Weights of a small GPT-style language model, trained from scratch on English Wikipedia: normalized queries and keys, 1087M tokens.
Each number is 128 + 24 x the weight over its row's rms, rounded and kept within 0 to 255. Layers, rows and columns count from 0. Numbers have three digits each. The size before them is the row's rms in percent of the matrix's.

# layer 3 MLP gate, 2240x832, rms 0.0234, rows 262-395, columns 624-727
102:129103104139138090128153088107117111115100133166124178135123120136127116133143110141103165156172132126136203139144122124162133168109112146125086108120096118130104168163127137125089132119129153110105091127128140096131113159108146141165118138149089129149091131086149112143157127140145103115110148138109142111149091
096:096128130135087140106129122133125122146078125152140091079161123081107138131159159127127139124104143143171100101146106129125156100092099113105150104132136162121119095147149171117125155149122143144117134152144132147109107134138140099124122111100134091157150191126146153145111183141154118078112125184114130132097119
103:100110105109164156121118163099140117112120101155117105135148111125134155139101099133096112121128071093125150162158150124091068089144177145145118142133146131165118138115081100103126091140155130097158156117139116133128137165156101119169109125116120117101121175144136093152081120166145131103126152106116115149142148
094:110140112099138098141138126114118086174116160102133124154131087136140105158141084116187106173126113145114158101148119100130140134106109115169125117128147144112147097132135110130118144131133144075148096175134122118101143131102124125111151084122158127101139130073162142108119150039137129126107189110111114110088117
097:131162143092146138154137143121128160092134141145152112095119133133117126133092165093098112118126158101104139119136137132135131081106179090125121112152115140119115172123100151133149143123139135101136134151186132138131142145143120182136099119090132136132126153110095139154099116140147102078107101129116145127146167
100:133138093063135147134134131131104134147154079131165103127150117126116114108110170121068128149119122129116150135143154106145183125100112108077116156137109163124132147111100140113167108104102105141146120121100141126112131188140160154155105110147132132159086127103100125090081131155125154147136122115124093142171126
100:108107144113130106168093103120095158100130116153091119081089177122123052122160147120112114096151137128151090143169108108097133137131088140158154118131124132153109137127128158111137146137127155143077134114097146077092167128129136136105134114086142082121106123123146131163118144121139123124074147129108086144136113
098:159103143118143149085131153103096148191109128166126113120087112173083113137116127145107078143118130093142126121108159147088154131101198130149126128097122164118102125128155106130127146128147151132119143116152142132128125142144110140144146135155118140124103123115141085157144091153105113063095098134145162149097173
105:132119114110129087106141101136176123117158146115109104131140133136147103124153119115112093118109105131163101128177107129096168137136153102100161117178116156130134158106093145099126132166137063107125140077140096130109148158113137125151123133111114136146129112139199109163123108148159098143128125131111090116149094
091:130123115088117143132098113128184131143134143123141151105146134094147118117134131103098145080111135121119133118132135129156087160132135081126156098065139132153100127141127119130099144136097174147136158130144136147148172143131114128135098137111120140105094160142169113119160134154097086090115162131128121128100122
102:109148121127125154126146136142087154131161155112113173132103157153142111108131116134105101099159184141138126113142104084146138125147127110114104125095156110145094148169182114102126103132105124112162110106135148148183164174121127108128135081124108112091161099136137088131146150091146113131116124124169172130138116
102:138134108165118127136175114161145119146151094143113160152128151079185112148123161135088105151130119126133123148127134087146115152120138114141092133060126162106102149096124169099129129106134124144121144092133129143092117158119143119132122096158128103178101140126122134076152140184162145110108141138158109150121146
095:150139114127112117155171123161118147126132156137156169153138125110111118141145135152142142125121117136169113132150130148109153108144149141114143177090129149102125126129150120148146123130121135137125160077078116093156158155158111123119117151162145102098133142144147115165129111112124108102131109141160121110114116
102:103146139133163111141140130126165112202129130151137097127113147071121128153101118157161143121152129103139105148146132144134162132130153124088137130136085144149123114130093127139136095129113131138123110127095102160061166122094121126170079139129156202139167111159127129150078145148109144113077148121126132153117166
104:106117169111138125084175115135133144110161114135134160113124094135153102126118134082103132137141144111147130124123129080107103138124143127137131139129163155123139153113139110101086154164080138111099147133139130122159125103151057100118110147167095142142107151147143115117152151174179148082152145099146126096102164
097:113149118162116152146107155098121072102094122124100127126083100129092091109088131066147128124134111134158173113133128152140172113147097138148122112128131145143140152121146101140112173120141126116073116153150155104114145127115108062159149069163115122183108137119086117156149154108123144156114120106088153161126107
107:085125097118111118106161103145144140138127142125138168089135088115131105113103162110120095134116112134157158133129117105083140134092146144105103129135162128163132169053159120123133170113113142161131121102085110147101136109178119153159156107134107127131139159132142099102119137154154098112121146122118138126135105
097:156132113138171107132166138076119148117145141149154121193105148111125144134135131172082127084153115121123116073117091112129146163149136156141179145112135152143119146143104125128156117152106161132126088123106156155151181144060185117119147121162095114149119105130093141141139092152143127174129149138119168146159145
101:122108093104107105141126145135108132156139132153137132138086188112139124143154133176106121152161161113122158093107123169109162162115140104088144150117083155097107136157127109170136110103126116129132149148103127103141115151143152142130133137141124099119162127129122106151109103189182094111142166103161144142134147
101:149107127160151104129114138165130156124085111114116184107121139151133089148178099135159133140122082088129144104084112107158119171097162135140100147137088128144142150151134085164120118120177141125135160139145124090119122102161170124138145121138134103110086136138099138110121145084143127117121130115122085130115148
094:106077112126107116131125135163105190133106145118159136137067102121104196118126150142152166169150191154111089132089125158115163162115126120138128129179119112129162078132118102119140124104097114136125088162145192172202137121088123103112118107161116132189140148123137139124113132175106128096141101128134059143094125
099:146122109148134086107115150161145095145114136122123138131109120126109100170132146123136094129146138136106110125107164123135139154133130102175102094139128127116122142190134089154172112098125140150114130137156119116114115117118177136148150124139114130138102144147124110108153181118130144132126093096130119126094151
099:136085129127185125153123117114147141112115107136120163191127108117108140138128133118097073101108129139144121122117161121109114121136129113076150115130142143119147131111123113114149162144132130113136152154140111161155149101118143171158065088132088152116106106102155131105112143155163148083114126099126123138099123
097:155132144090120144130111114103130102131142172148111102149121068115169156074129095124124120163106126156155142089079125103122146147125134153110115091112134129132072141184122167129115117138108121116154131132155127095135144103128149155143138157186124159149165093122084107129131149111147086127138134102125113166148155
098:137070127148108141127151156126150139125107164123101167109137130133127102128175145136117114112129137119093108066118101153129129076191129138074117098094057168106108109122143127091154129130134106114121127072111147121145154106107106098138129146129127151134090122114100125168136169164123138120133165134138113148184097
109:131098115102132111142117165156104154164132129167156135104097107184139078126090178132134100136119167107128185141153124109144149158126120151122071152102151083130119119139097133106143129154158116111147140101125113122103111145142109146137135124101138124135102155126097122141131119149151145163131112094130126173142163
097:121102121099117147131150128154063101086152104147117091153106162069148129136140129138139161098107155126128156135141094070122127145127183159149124096148130135148124179176058120144116130126108101103149084118094180131159125157132094131092126088079101136128116150109176083138134125130110104135126155139133137112152115
105:066146111129172109127147148096136197172093124196137143153135158132157132133139145120111077089147104111095113156148135140129151123127150130118136089120103157122094090155159170142094093142133121155127140108158140091106116147133086109089131110115092106124124104158137097140149138094118149160153125151132145094142140
099:115112093154098108109095126174097113096124140148173143136131130130127118140125105118143159167092115124183087142117103141149101108143157134130138146124125061122120121154113098108113148134100146180124118155148153149136116124086119109155113112183105127122115118087156116134088157161131096110097122117123121153113135
105:132118139129090127101178107156102124079152133154116078136105139109139087142138134143154163126101140126135122143101138148136136101114143151089127117165134139105095124135154128156136150178113114127153069100111139110130108113102114103158114137108121136142134127144146133126141146126152100104107154112075130111140148
094:110079132139132101109118146149093079122118104117169104153143134146140128158160121114069105123087181148148143111131080137136146147147165094150083163125101091138133120120116126163148133114104164118176128135161151165121122130123112114116102058150101103098136193079105096138124116135182166089119119153139158119116128
097:124089115117131129139141088123177152136087086130138106136133125131114100143158108128097114127129096142126112158088174148107135084123169133093133121145096104099083112137119142162139104108123125132175123131118091124121154102121141132126126146154128113109097124095116141059126117125169115109102124087127101125107170
094:126121145118152128103118150113156194108123123160083151128149104162143084100147166156105122159127146152115115143135124168100130101122116157129156104133134158142123141149119121138137143112104116124107065136145094136146122147161099157137141135174113099171150128132150115114123095126090165089160137125145178131150149
096:149134121086149135107107154130124106140140109118100087102141172140135102135109101130142103138098114136122108126108088105140112114111121145067078134148117107171121144127125117136122134146100164167123127137160125117199109078124123127211134095135124138102165098142131110158113117142109105137147121132170127121139112
097:141107128101123148103115115106166132156173097142139145117092145144123147162129176110124145110130137142097136146104127146136168175115138150121127152124142191144079112132129105087085150184102139104171134139107124113128114103087132118139137114143150165126139185149151131122141136168077112132162134148130114090103139
105:112126117092123043126133082136144133100145118112146156164148130106158125097113162150155118152181133088162160116124145117107152172140122180135124125151142142148149172096133095124170123176154100142154116136111102114124114119109139082141130137128118127155096130109127099122162119167133158127131165141143095129129152
104:126097135127132154165112167120132127100091148109126139116138116125140142151175134107113132174138143152143131116176121119135144128138112127167116130152092071119203138130118139101128135125119102146089137094124137125164132115137109121127162100106151099113146132118097120138166129112122143101122139103106098118165105
094:135154145154132128133125121125158129131125158132120106167162094109125117144162177100142138136157128066117141081151157110124139122148093134141123099112122137148115147144122146126136137127112139142086136098116180153141137103144087149152123160104107152140105117160131139094131168131186129153185099114099111173087111
095:131097091106124103111190118166099089103137103141144118138120086145129180157151111120191099119139165137096111126111128142151089138095160096124106103121122142138097113168098109115125130116143120086177160120174114142105157121125131166107161138118134118099153130123115123161130123147123166100116192117144138112134111
095:095149139121153129109118127131128130133129149123124147172160116147128145158141130147178098174141142133156131149157178149133130123180152126107139066150105134134138118091116130107129103136126123125179140122163108111112123181187148120105077125155115108133148122120122092105129135126132126154167144111131154075145129
102:134133146110141125149150165150157110098126135124125127113097154133121113143141167139152151138116144070123132119123115124140116108144138133125121135139131121149095186141146171143168103166143138108150168109165098138155148122158168132170142136134143120119140098137095098078134130101158097126107132146109094156133092
099:137117124116163142165138125118129129133115115138136077116149135070109104152112099155109107176128169118141132182108132137105147082170137125108130133112147137124140133137161156140138157113141127186112142154134129130114097128155125109100099077141113146103127154115150106131124162114152153154161119127113148110094121
104:110113120121114091136111074141138099114107132188111115142107125145179121099160134168142159110090121133145161118151124125134118128145108103145115146147102096133137158095107155128088145149098129145104101125179143175142111138138137111126131109120094117133152142113153131155124117134132120133110140104109100147120104
102:137101115129094127128102106157130098131108118147099105123125167139130121153128131103113160124134132179127123133132098144067127142092147104117119154133110106097118119127137173105158176137150139127142113131123116125135127135160110070156151111094117122095141141086123082105114129137143095153156161126129141110130113
102:104136132132149172114093130098144100113099147105149157154137097126140154118106116159097122143139116108186138124123094110094127140188155108089118162125103118091105109120136145124116097167169113138122120127185170163146123126155108173146164117128118123101142173063136124117086142114121124140105100135081155111102095
101:135113132202127101100192119151171140095108164131181128145157100146155121129177133109099102141153154112177145112150105139145141164145113118111142119109152124089117127119128117128157139158119095136165107131126150118136183115082090142124135148141116171149143163093138120146122141114165098148146128126113144075151169
096:137112156138118142109165153076133093095143149165142143112123092113119163133125105151088110126135178144148122102065099145138048128157136149130090126147156101156103104120112112110145120128147150127111137074140145137157145099105106128153154144178128157177127121116135135174132153113152110163170121145118145119141107
105:107103151109121107163118114165160106131112121137152100139158117152106110114132112105131104109151156157147150164197118148120116128136164139156106132135192119124135164152108114140162164112108153148130121119084092110091075122165092126124085114157130080157140140095154074093100095141125137111096175116129170133102141
100:108151159103126121115142152127152124149136126146143127132133166140122133152122115149166128111141142123094147137112117130103141110125165140110137114165138119143138152145122106107104128141131132123112147140143140103140121119061147134168125108140115121154106156108136117100124115125134158100116142118101163167144160
099:139147134145144151095130127122158128140104160138118145143123206115135108099134145094125104152123123141116168122115088134107155143170125156136114096139145186083128098115092105078130112139091110108128127084161160124157161148138142096120170108166141139137112143151111092108145122153110113121102139126133109108118187
097:135127091164105116139116168111138122124127101127143177080113109118139096150095114129144113122109091164131142162133132141128128104143148143106133168104170131119124108127162086115077127117154134117137127158101122084142116122102141142107159099113156114128107136138116164097110133125169119130145150129139118124154147
100:129159111146120139158158107135125145193171160164114170140136098131128152137115131111120145132101133117126114176133113062128134096066143144140141135118183137115157122137124063113093134141124150128146106141115126106111163148117088147182105138095105128193134115130157113118137129126152116121118150113170120128129164
101:127130099129119128114137149165136118145136094134068121105102156146173057155077107125144122090095106109134149111118142132130159163141117147088137120126129141108120137143073152117168144127140118125070102120133136134129168125091115160123153103156142091121147105106181141138127141137148088096111112141149121176102144
095:098115126108120137157128138129187157155127154157105127118126105116187118148135130145135128152131139133153156105129104143180131107150147100079047096129115083093139156088103169085151115112110118154149108120193112111110156178145109107112128081119104114106170129116128100108115112149149113075133126142178136122160092
098:131159063084088157158141169112101142117116142092150101113104172123154097151127141114140153138092135157149112153102155113107165157114128120094168126145118194174138144112150101133147099139136114104200129127104124141121127123089122138116109131171124135130126113092161134132125140111156129181106081139090108094142135
100:134109139139134079123114145093175128122123109107136127116103131137165108108123117108084110120136111127102134110131081148132089169165144144118128093121089162131133146135106091137141069152110133120086100142156162114094126112124146123160123144126107139142140179142113150170107150100142107104104096107134135128097129
099:100114163139141119112118150111106133141112183129143146138153127170133097171164145106147150147079132090131125148140090100171114135121082111117155103104096182125141094136151147155132137153113142159105104157117123112138110150155133136147142140147116160146141109161110091112180157070115097076174129145127115118138149
104:134078136135146138121185101112150124108184123140138168149133124133100090136143117105120122111137139090135153107128137120124155156129125123118163096118098170160146157115098132085167090151101139137151137136164097130157123142136129141124132126119127148121125133116126124149160126153117093143121106064112124144149173
095:119125102141173130100136150120099126100168163166156131151139124099137120127088127133132115124134143133160087130154126146107135137145186150109148098126129143155112106119139088102139125118127114132145147109088120148149128115148130149152137121125131148147124120128133136165118108174127144128143114124162146108143125
100:132090109128109121141122139163113135094107108145126134161131141159136078134107152064118135132113113137124152138151133123099146135130102144118154128125104111140121100109124156137109129100128148159114096152150141148131121154141118101113105164104125090143125185116127103149150099124127174164124131090179141114112100
108:104108121117092122138205100157119159153148082166130160114137163140136105115177143113117147136147150115119114137119134090142124154147130152131131139108160157127138141121118079137166154128073124136125109136132155119145085126116127098109132122122117156143119095099137120119135145160116114108100099162123133093125159
100:105114124085127135116112118186111076095127160100115139129124119117163151076136163193148132143151115101131198066156185141105153145112153113135131170156124146095136147147142136094160119176115110118109096107127148144134187142118108150127170151148097111152109112128140090139147147133138099144140126126084128126165129
101:150137107132082120107109124104106104171158112154155141138081155083077110152130094139131110125085123169111113129134126124082146157153164093076126132096104128093101096095142079125091160159168128121096137124129080137084103128116096135134141128120121101142129102102130102120110131120198115126162100152133114087097116
096:112102151094132136117095112124130137119111151101147125158117127119152149110121140124119125100101126121112112096131129136150110167093095160153087134155151107142130149133150123099093140164115183124122132096169109124125141125146172124119147137120108136132140119106113092128111117115107125147130093125124150139093116
100:082102130155128139180113136128122145140112150135136106165117120119123154150118105107118107128101145093088119147158131132145147155118119105142128106098144130143138106144114123158142135131120106117192168151176120120174110117141145128143138104152178164130157127117119124132124108105153144113129104111160089117091149
100:129116130140129147121165142136094099107144130135133146169159125126105096137129128102171100125166184114153104134105111122132089124118156083153119125144167141162168119074122177150109125103122065126100140117121097143158108164155182108147080127122140110105100141112121093151145137134136100072153099200105159107100124
101:129148193154172150139142092154123108104131154138149147103148134119122167121102146129164097065132148137135153100112120085123117116126145086112111133116126106132085158116149144116191163157102133198157133083091142121109124140140123093143138126123140129146147127118099117114113087154113098161121162129084130145183114
141:109097123118134121162148133162165123167147128118136154141148093133147087163114109110113125141094142118145173132161096158120138153135144094090113123084094138158160123141106138113148109136165103155077082114176131142128124097168126152126156122155099112151185142101140139144132133142164137106108133130096121157130145
094:128125132148113109113081129148148159111093150144157101142129158131167131084151106125136081166113149139104115148141123121077125136127117152064136134135129168138096134137111114158106116178119108174140141095100150133128074129142153100133118156159085125131145162117142100147144140137089119166146125137127158124087108
099:122126129101138132075119100131142168120107140155155153147103143130155154135142114155127119122149168106132097121102118095140156150158097112166135080134132120129141113129098113147103072148122101140131141107143125181163133139135125063132054160108130127159113113099148122153151112140152148132124209143118117118141127
094:150106091111100130091060113106152118167167129166122133143110148129150129131125102137106084121104139111143129113152141111129158168143122193112123168137084149123117142114154135105140130162107088169108176134166089123127086146117117146099114086134099089097142139123137104108114129116140154146093153125153155141118120
106:115096136147166139117109134165099140126141093115126076087079107140137143137121126166132062098138124130136110163159079131145134148165141089156141128142128150115096145120156116123106136129112127123138156146143133122134107075115147144153122103154157139127132130115171119132123152126145143112151125122141132092105136
100:156123129113125126156112120144127176159085124123084146136142108129125154117091125108144149105112141099128166137119147130132163120094126097179101169134118094129123135115118162128135123103127161065090153148144138112107166139149141135121142119109141117185134160163140116130156128098156110141119145120121109140171167
098:158126132129180124118081127106097136162117119142113160118094096124134109086097110116118125145141114152120141114083096133112121106138110143156166179105148110117167121103157127117141076142143092129142136119094149030115099124152114119110111108125099135131159108143161114131156138150127111123125113142152129172127123
093:109089085154136106152156172131099135112120149131129157166113116126128137084168152131136158161098161119059134133045113132115159128126122110114094117138131104096071132120090133133134097118123113161089106169130124116135114141145090088093122111102119125120126091131153165127111171126114112124144131126094094145125141
098:156131147094113136112119104137142133125135160162144134166147123117138116143059120119155156129112191136137137124125101144137168150142125176181116117129117137107126075147129145140111115116133114079125115109144123115109129110144075124133130136114118108159149138104176103078137125109164098124145139113133114140115085
103:108127135148126061112102113110104127146112160114143130144110079136103139153139132144152103141135135147122091148117134119113081146136168117158108070106128137163111115119154109074172158140130151138108130147159184167119129137131105174112146129144109138115150084130118092125065134113124133144150111110130135130177099
096:069105136098123139100157147067137113103138123156129129092116163170142075143155131088159101129117141133131145130119098105120195093164140149128091123145116140165129133160144115139116111139110095083150121106136105161138134142129154128162106117126124189133136148124134115181118149108159111131146125119103114092152131
104:123091155129184124162105128123163103143127121103136159134142105128096147125125179125131144134171160125107141123094110123147095145095116127151133143125122130143152179094163134158164135167108141169150158141165106128158116102105136128116101142106081120136118167100142106139116133193122086127102136161098148142085131
101:175122163108133094127076114149119130127123139128139120161126102140129151127129165159110085120102104135123147124133111137115163143139157153111153147166100126124103120104073134133135124188140165120092165127139116124134127122111133109142099162126078107125145129154130122136139165120148109123125106127136133136063197
100:139083162089113148104134138086112136153165123141176121135102140152144134156119146122134130130116140120113145163130104146088141116127165152090135097111119120131118132139147058100121177127078127125136109115096111119103098088116152140152138119142154135149108103124167133140107130115157148113169127121144099116115089
103:099142128139132128159164116131097139080135112121106146142116134093160137106150115110111114155124108136161127144107155136144122150112122129091134128138162165140103160149110082085119135147098149147125149080162135130147099145176123137120122144122107131129108153128125104084102139126093114131114120113179129137123112
097:109123117114136114165148142160128153138143178131128180154141107124135127086132144139107124131109131136118118100175111136140149119071139141097115121147107139120127123119113160110125177127113117138143145100112103116122167144112153161134119130182124113126134087093138131148156124146137109129153100124140144085140140
100:050106100119101133137145105127162112122106059138139104109133105096094107147128087143153131100126124156133096138178137150148133116144084181107136111131093127149150142113175106090154147133140098103186106140117161129111138151136114145089136114154108139112171121132122112114099114143131122139130091141092107166135121
096:095139111124142117171133153127107114122138182154083109118143155159142154160114201127129138139123117124104164127092116097106124129132140097148110119059110132162098125135154156088131160142115096130144123104128120144111121134118123154110139165111117114152146129114126106110133089094160087080171120103172105083151124
098:151144120167109137107129150167117108123110164173067114135116126128168127127098120170083150138121123140140178136096129112130176122086154121140110141134088172141169107195129141115146110106124140135100091101101145088079086122100125076095093116128124109152116125120140105104125130089157117130137117132150135152143161
098:131108113147146095113133108126107156134094150070134131153100075108127109136141133124140114129101128136156120110144140179149082192151113107120100145150125123100135158114118131147124112142123098137092145139170114139160112105100113081098102127154112118135114134118119139161118147141165115138135117138111096076133108
104:150099128146150118131116129150150152137108118150127153136123195122161109120138161164163146136117120132098134112137082106124115145113139116121085111106116169145102149139149149160136135130133131131183100152140147094110112135130112124112132119153118138144128157149172095130118185120128119135146164088083127119117132
097:164115109067121136104085170112127175111150105135162083153132142138130135080170150168142137139115149144142160106159143153124177126140139114115159157172147096159116109121115118129114145106113105148101094121158123146134097105151129151141115109091106126113145125124185111135143115136135095077079153137154105134137126
096:130039140111148091109134153117120110162135150157100153148134165106105138140129108145135091123147145111157127131131160111147143128133087124136126151145117137102155141142148150112133132161118122127125173137123136116160130125100090160117124145098118100105147112141140124134132175133149107120134140097128128133109114
103:117096128163095126102131171157095146153157126099149119132168119104137135088090124098161151138179160103090125125140163102180103125146083136147134122136095158126119141134070139099155132141126139167142092065149153133143143154110153111091118155109104129161138114089129139115145111124123132124105111150079135149146155
101:101100128141134139113124132116116143114128129147114146137141149131146160093068146127136090121168092168179148105146123134155158114131097122136113139099109110153139145137105120102087076147112162156120114131090145141151140117135157108167128107150153128096124112154120103140129116132129156131100139178119149126146169
102:111089139096106119119124141133126119143089180107183117146164138150129147176095125080098113130122128107135135143084124110097126138087134145144111100146135126121105136145160161109156165145140111119176105126166125111109109136117132128149145134096157135101133142105116116128079135111157116115110130118158109110133091
098:107127133167120134118132116108111115112148121112145138123108119110109143128144085085102103139132173199119098123120135069123143134121111114107097119142122144146081140120144162089138138122134084134140071133141122139119080148132119152139138141116142166151114126083118082111119103105128134091147139168140116112167131
100:091071106174123120107125130094154130119164129158111149147108107150091111131109121134155137112121116101111118155109092119115106122085090151097123146137128128129122135148109129127150152123132109105147100129093156175120100090152144129142123132135088140124128182100105130212093166151135166129094135095138113091101116
097:128120140076105101127105098115102124092109154155154127163106139112132096143148162068136141133152143105124107122103169146085102128133153129153103100151127132115114118112103118078122118126102181070104147107136134131126136114124134086138132193105125127128122135120082119113141126134186126119142120156117151126122212
098:124121178138111153139108108140129111134120146196169169154120062107148120166113178160137129081167189129152119128078117105155135150137138140135155153071146166170124080097120163132129128140105129102106165121147149109103111128153116121136153135127108076160129123120107100085182108118126124091159127120141163178117089
099:088098157124164080152107124141104119184113180132200146155139129146134120147115132098116145101089115136122155099166173108137126138159154148133121127092127093111153104155138110106106079147094145138111132142166144117123136105139134149129168152114124150170113102102108117155131167094195166129116119117125135149079109
099:146133113125126118103143114139138135125145126147170116108142109125092099124148120146119106085145174098163096133124122067080179150103123124092136100141158111189116132123165116107141122141109114157136151077139089129160155158160115178116140118166110155142136100101138110159098146106153123117171147095113131107136138
101:123130088094106098133140125139143147142123132143119127111167137153128106112152072149109088138133126145125136162162128157147156107127147134126122123094119154163135129098111121136103125136144136142163135110130156082154154161102124151114136107157168176144117118146111107166124125087100096144127156109126145101102139
099:131120118135084097099126117114162108168109171121155144161142127130140114153112141112140128118162134181138120108120135122141134099112139155163109110123128130128141138140124173114150127096168117111143080075092113143090154102094155143155110102140115111106122118076108122125128161135161131127119165143131152189124144
100:124112119103115134142120129157130110139120134120074109071105128112131095150131122148146113133094132155142141158149163098165105131130102134150114120159161095140121145099150102100133118171131132139164118188119117160129118175115139109099104134144126077177117164127110105117154140133138116172139126149123173071108125
101:133099137156154123113158127108123125152112124109130142149144131133150090170150141122152149106089198056116168127107136127158143111141115111109156092114135150110130140152111139144120137095139111123088069116119089162140161161098085156084090138145100107155125151115140139124121133150176126182115178100175141132105117
107:118110105127099132132129114090115112142091148171145086150134099118133093186187149105133096117127150126141121162155127165130160125131095139067139122151122148115155127176149128125112128132102137109141146123157136100111130181071162160139139133123121127135131131134116103117124120086132085113144158099166180126111157
098:115121117148138130167106106146092182120163146126136125133138154098141130156152152084114116112109127157104120155128064109101123114149158114115105166132133143159191160164101119130134100088120112119114148147145153128098101113172103146135144112096148152147115144118166133130135150138111106093117131106102142084117173
096:098157074123095136153123105102071159120124089141085110135095144117144139090151122164132130176144149137141149185116143126143112167135170112099098140153138129134152137165142126105144125085118142108146129159155145089129127128137139133130159138153127093155157155131097138094140143119149118117138140105120103118130129
098:128116100113115088117095131118178104123130137125149170094112125139148121087083119099117133126124128156195098147106106101140136124142124112125154117092162116143113109181134110085126129141102155105082139137119163140121154154119092107165100127132073142143143152129096104101127155139147142118143144096093127157109080
102:105106130109159116154093155099124132126134098124156126086118110166142151166131104129114152092114119131120147128158147133127126156128180146122093118123145094152123111122133106171144160137119126112162097132116096142135108125100102160145088113148113109157136150141127114147142138143116144130108098104125113134093127
100:089087181118109105107141135126178150155127101121153117112112124128151106133126100141129130118156139129128119129124108101164135139157109115148124124119160120138093129127122124133153086157156129083106139114130098095083122129129107119096066157132106112169080149120166103109104130129148158100093126111128117132140131
098:123109152121119088128074095081158131128156115167129133106165127148137102128115132140130118133156139111141118109118120153145139127138093108153082147111112119112115167122138154108172094146145125139115046132164132130161129139112087115123140133119122100118142099187110120145110157143115142118100136110100126133118096
103:119134112129111173116147122145152171135108080127122156092160109136196118132128118158100120140150141124151081153111149115201111160123097136097159146146110156152132098121126142116102096157125081094140140119150146189141154209143094157101138145137116122137113118137154113091135121161140115178109115121129111118142080
097:105108122118097111106117088119170114088102146165153088111098131129136093125084145185121117071114124136132111122125129132096128127171146134138153140159138125091126144105128146130191124144150122128154121117108150145140114139138109105150118122115107172071094130170105127153089114162170156150132133140130096201139163
095:117109106192206135116088099139133156110105163174129113117131117133124116110157138114087114138179087140155142147112126120135190140178120147154150128171065133118145151086106115112158140130101117151098129142131110141128120157131137137100134161123112112114087131131105097165129128130113107138152125137138123113135153
095:101131115162169138123143107145099142112108127134141130159092156140143063126124100125114186132139137125094146117139112113128089144106114091133107121140125150135138161108147187075090090130131127144164105115175135143106128144121149161166113122161112124118136141131146094075099098122149127135134116138113089118133111
100:132121084133158141135086153102161098128138174125157115147159114142120117149145200111116112136116171099133147121117134151130176151144059147175098149141142087204113117108106141157124093137185150150158072118107093111130135133149140150127143116101142128143149147138127091182166108127100112152138142121109118122145118
104:089125105118148102129138145131123108118104131135112082149147128162141138141124126083130151176144118099137160130168102099147131148149112090058159114122067113174142162137084144130122127161142113147113122066147111116149136129148153147082122128150138109114152164105094078143106150094149124154153127114165140090123133
098:110093111110141119092184097118170152116106182138135148158114125127143164138114127154089146128152134178145089122098101084120164121123109118158122131114133161140118174135096187104145116172125109159141092073124076126091099183103134176163127114149095140133131123079158111132133086176178134133142154153169125115139085
099:130117113074110108143111129147151144117102127106138160171153120101139175125165124107081123165103123134097144115112123124183107116137126127125122155147178133135121129130154142121127081141178095109123160065111113101095073102134119137140125137134084108152124128126155125163138147157140153151129137133094141109158201
101:131129137118117130127111109122160105114136116142137122087148101069119120174149140150123094158116177167078120135111113114145134132124120120132124161097113159193155136146146131156119104136147129115152158117136125150122134159124173129125120113127112116161096127135147107090120099127126160177123108144156143114131130
101:106129115149132115131095141130135124125084073137171091104122153120110154099134088119104134124203159151159155139156086139103175118134085112099122109086163145103111170125122126150122151141134138116114153125145108118117109187154147122129113078120106166138097162107100128065136122179097133125152121111117131161119149
097:142117135096115126157115114138114136175160123131148141129204120134129127166136118143152113122116137148111124145133094093153143135154123119152085151126112122078160143128127135131097119157107149134099089113214108120127127141137097132122149110129112120107151135101099123121089133121154111133104137132121094132161092
097:086091105136133157095131072159100162107107118157128136132114156125093104162143069147062105128121096138105170070121134157097120144134145140110145141084128122092149153143134109131093113103099135134121126120125181132117135120139134128160107131157120109140175111143159100159171133159137098121144149178108172137107165
102:137118097133155148122129055124129153124121126115148146156113152086142130118123115113098137110142139142131106145117039179113114143138128121136148169157126129088122176102112173139173044133116110112120116076123142112145113131126143099139125128121103090143158151097146139114102139129122084153120120096081114130141118
100:134147147102107103140155109093138150092108142123192138126124158080124167113167112133096129124149127112135116149108149155128120139124151120123136086135143147155114105084176103118129090148115106097130130134158087167094113116120177120140132115144141137154138147146173101161149142127163155163091109153131126110166133
099:134153171092116126138155133158121149172124116108159083114123131136152102111107164135132115157120137132126158113150119154093104169117138186163126074130127086084121160125116124118135126157095117093153132133164077135124120091162144160120112134136066082159097143103146120117138163138134113111122121126162126129168110
099:103138170104122139082136103137101111113148123123149088098086148114106116136120113100098106102148155143179137140123120149112138145140159130098140118140096186122115165100149127119129138137094175107128129112158147135143136147140112120082138100115109123078116132109137089122131120162106114136120132129137169123086072
097:109131113142145103107102168175126115115152146119147105114097138149155112165141166173111140112118134168145144128153090129129162163159153160151080114125128161130118146119125122149151135158122097136130115140133143163141129128107116147119106108134111094099130124093119118108108146117101137142115121116123113078119134
096:070132119113157110183143108101125105145154103106142118113139163106096118139154108142134114110114093124123127126158142128142174096137109120136166120105117141138136105095105127133117130156183138123140083141143127122111128157149131141168171123144115127157089087119163128157128105133116147120131128103175128138126135
101:104068111092141156146156170146094104129135122167149107103122122120137114137123120138127159109131135137120092138077098110157134143123107097120122154152170111175115096094101113101155123137161119141128150114162129142102098102120094131107139136160135153083111143082123083147106164162125116133112110152122137134096127
098:081154106123161139109115159123142160177103134152177156123124156116125129133121151129137132108114197092095156145158105154137152120130119149187140122113107108128103129114130116115093147149146093207073132122099107105149141133100125143120109119145129130102121113133137089146142147159169138168143140132107106133137153
101:114125123107124104112115134156152139130116125123097099099103097131169160100170107103111156113137118114139150129103112098069127119132120116159119086096090148115134149169121153097169118134112125106090109127148130135122128153145117147137102093157061140159159109157153087086129116095134062101145165134117132136128132
103:106098130085151057128149125109147175124093112109182115122147134120136115122138121174119112130133111120124133157176122115157121114113118149119132086086159125138132116141148129171126094200141088153174176106133119147124138138121134073123108169127150143126166115161130100114180122145143143122122150099125139133156147
101:143141119099126138089131128123140111138116131130124159143117151124152089173149138136128122108124095094054108131142104145108088126133134144080134145109138148170096125143137147106127170166090098136165126100134152129168138109141153142130110141135163127078096155150140106186083146164165117137121082130125131156129095
100:114130148141134110145161114163136183113139153132156145156103090194112086169140118164137147099162117140129137160109137162115108160134125121184164113168163111145155113126112103125136142107124167115114132189161120108163164147100101139159134103122102089145185109153171099104141135123119145103098144068091136110082149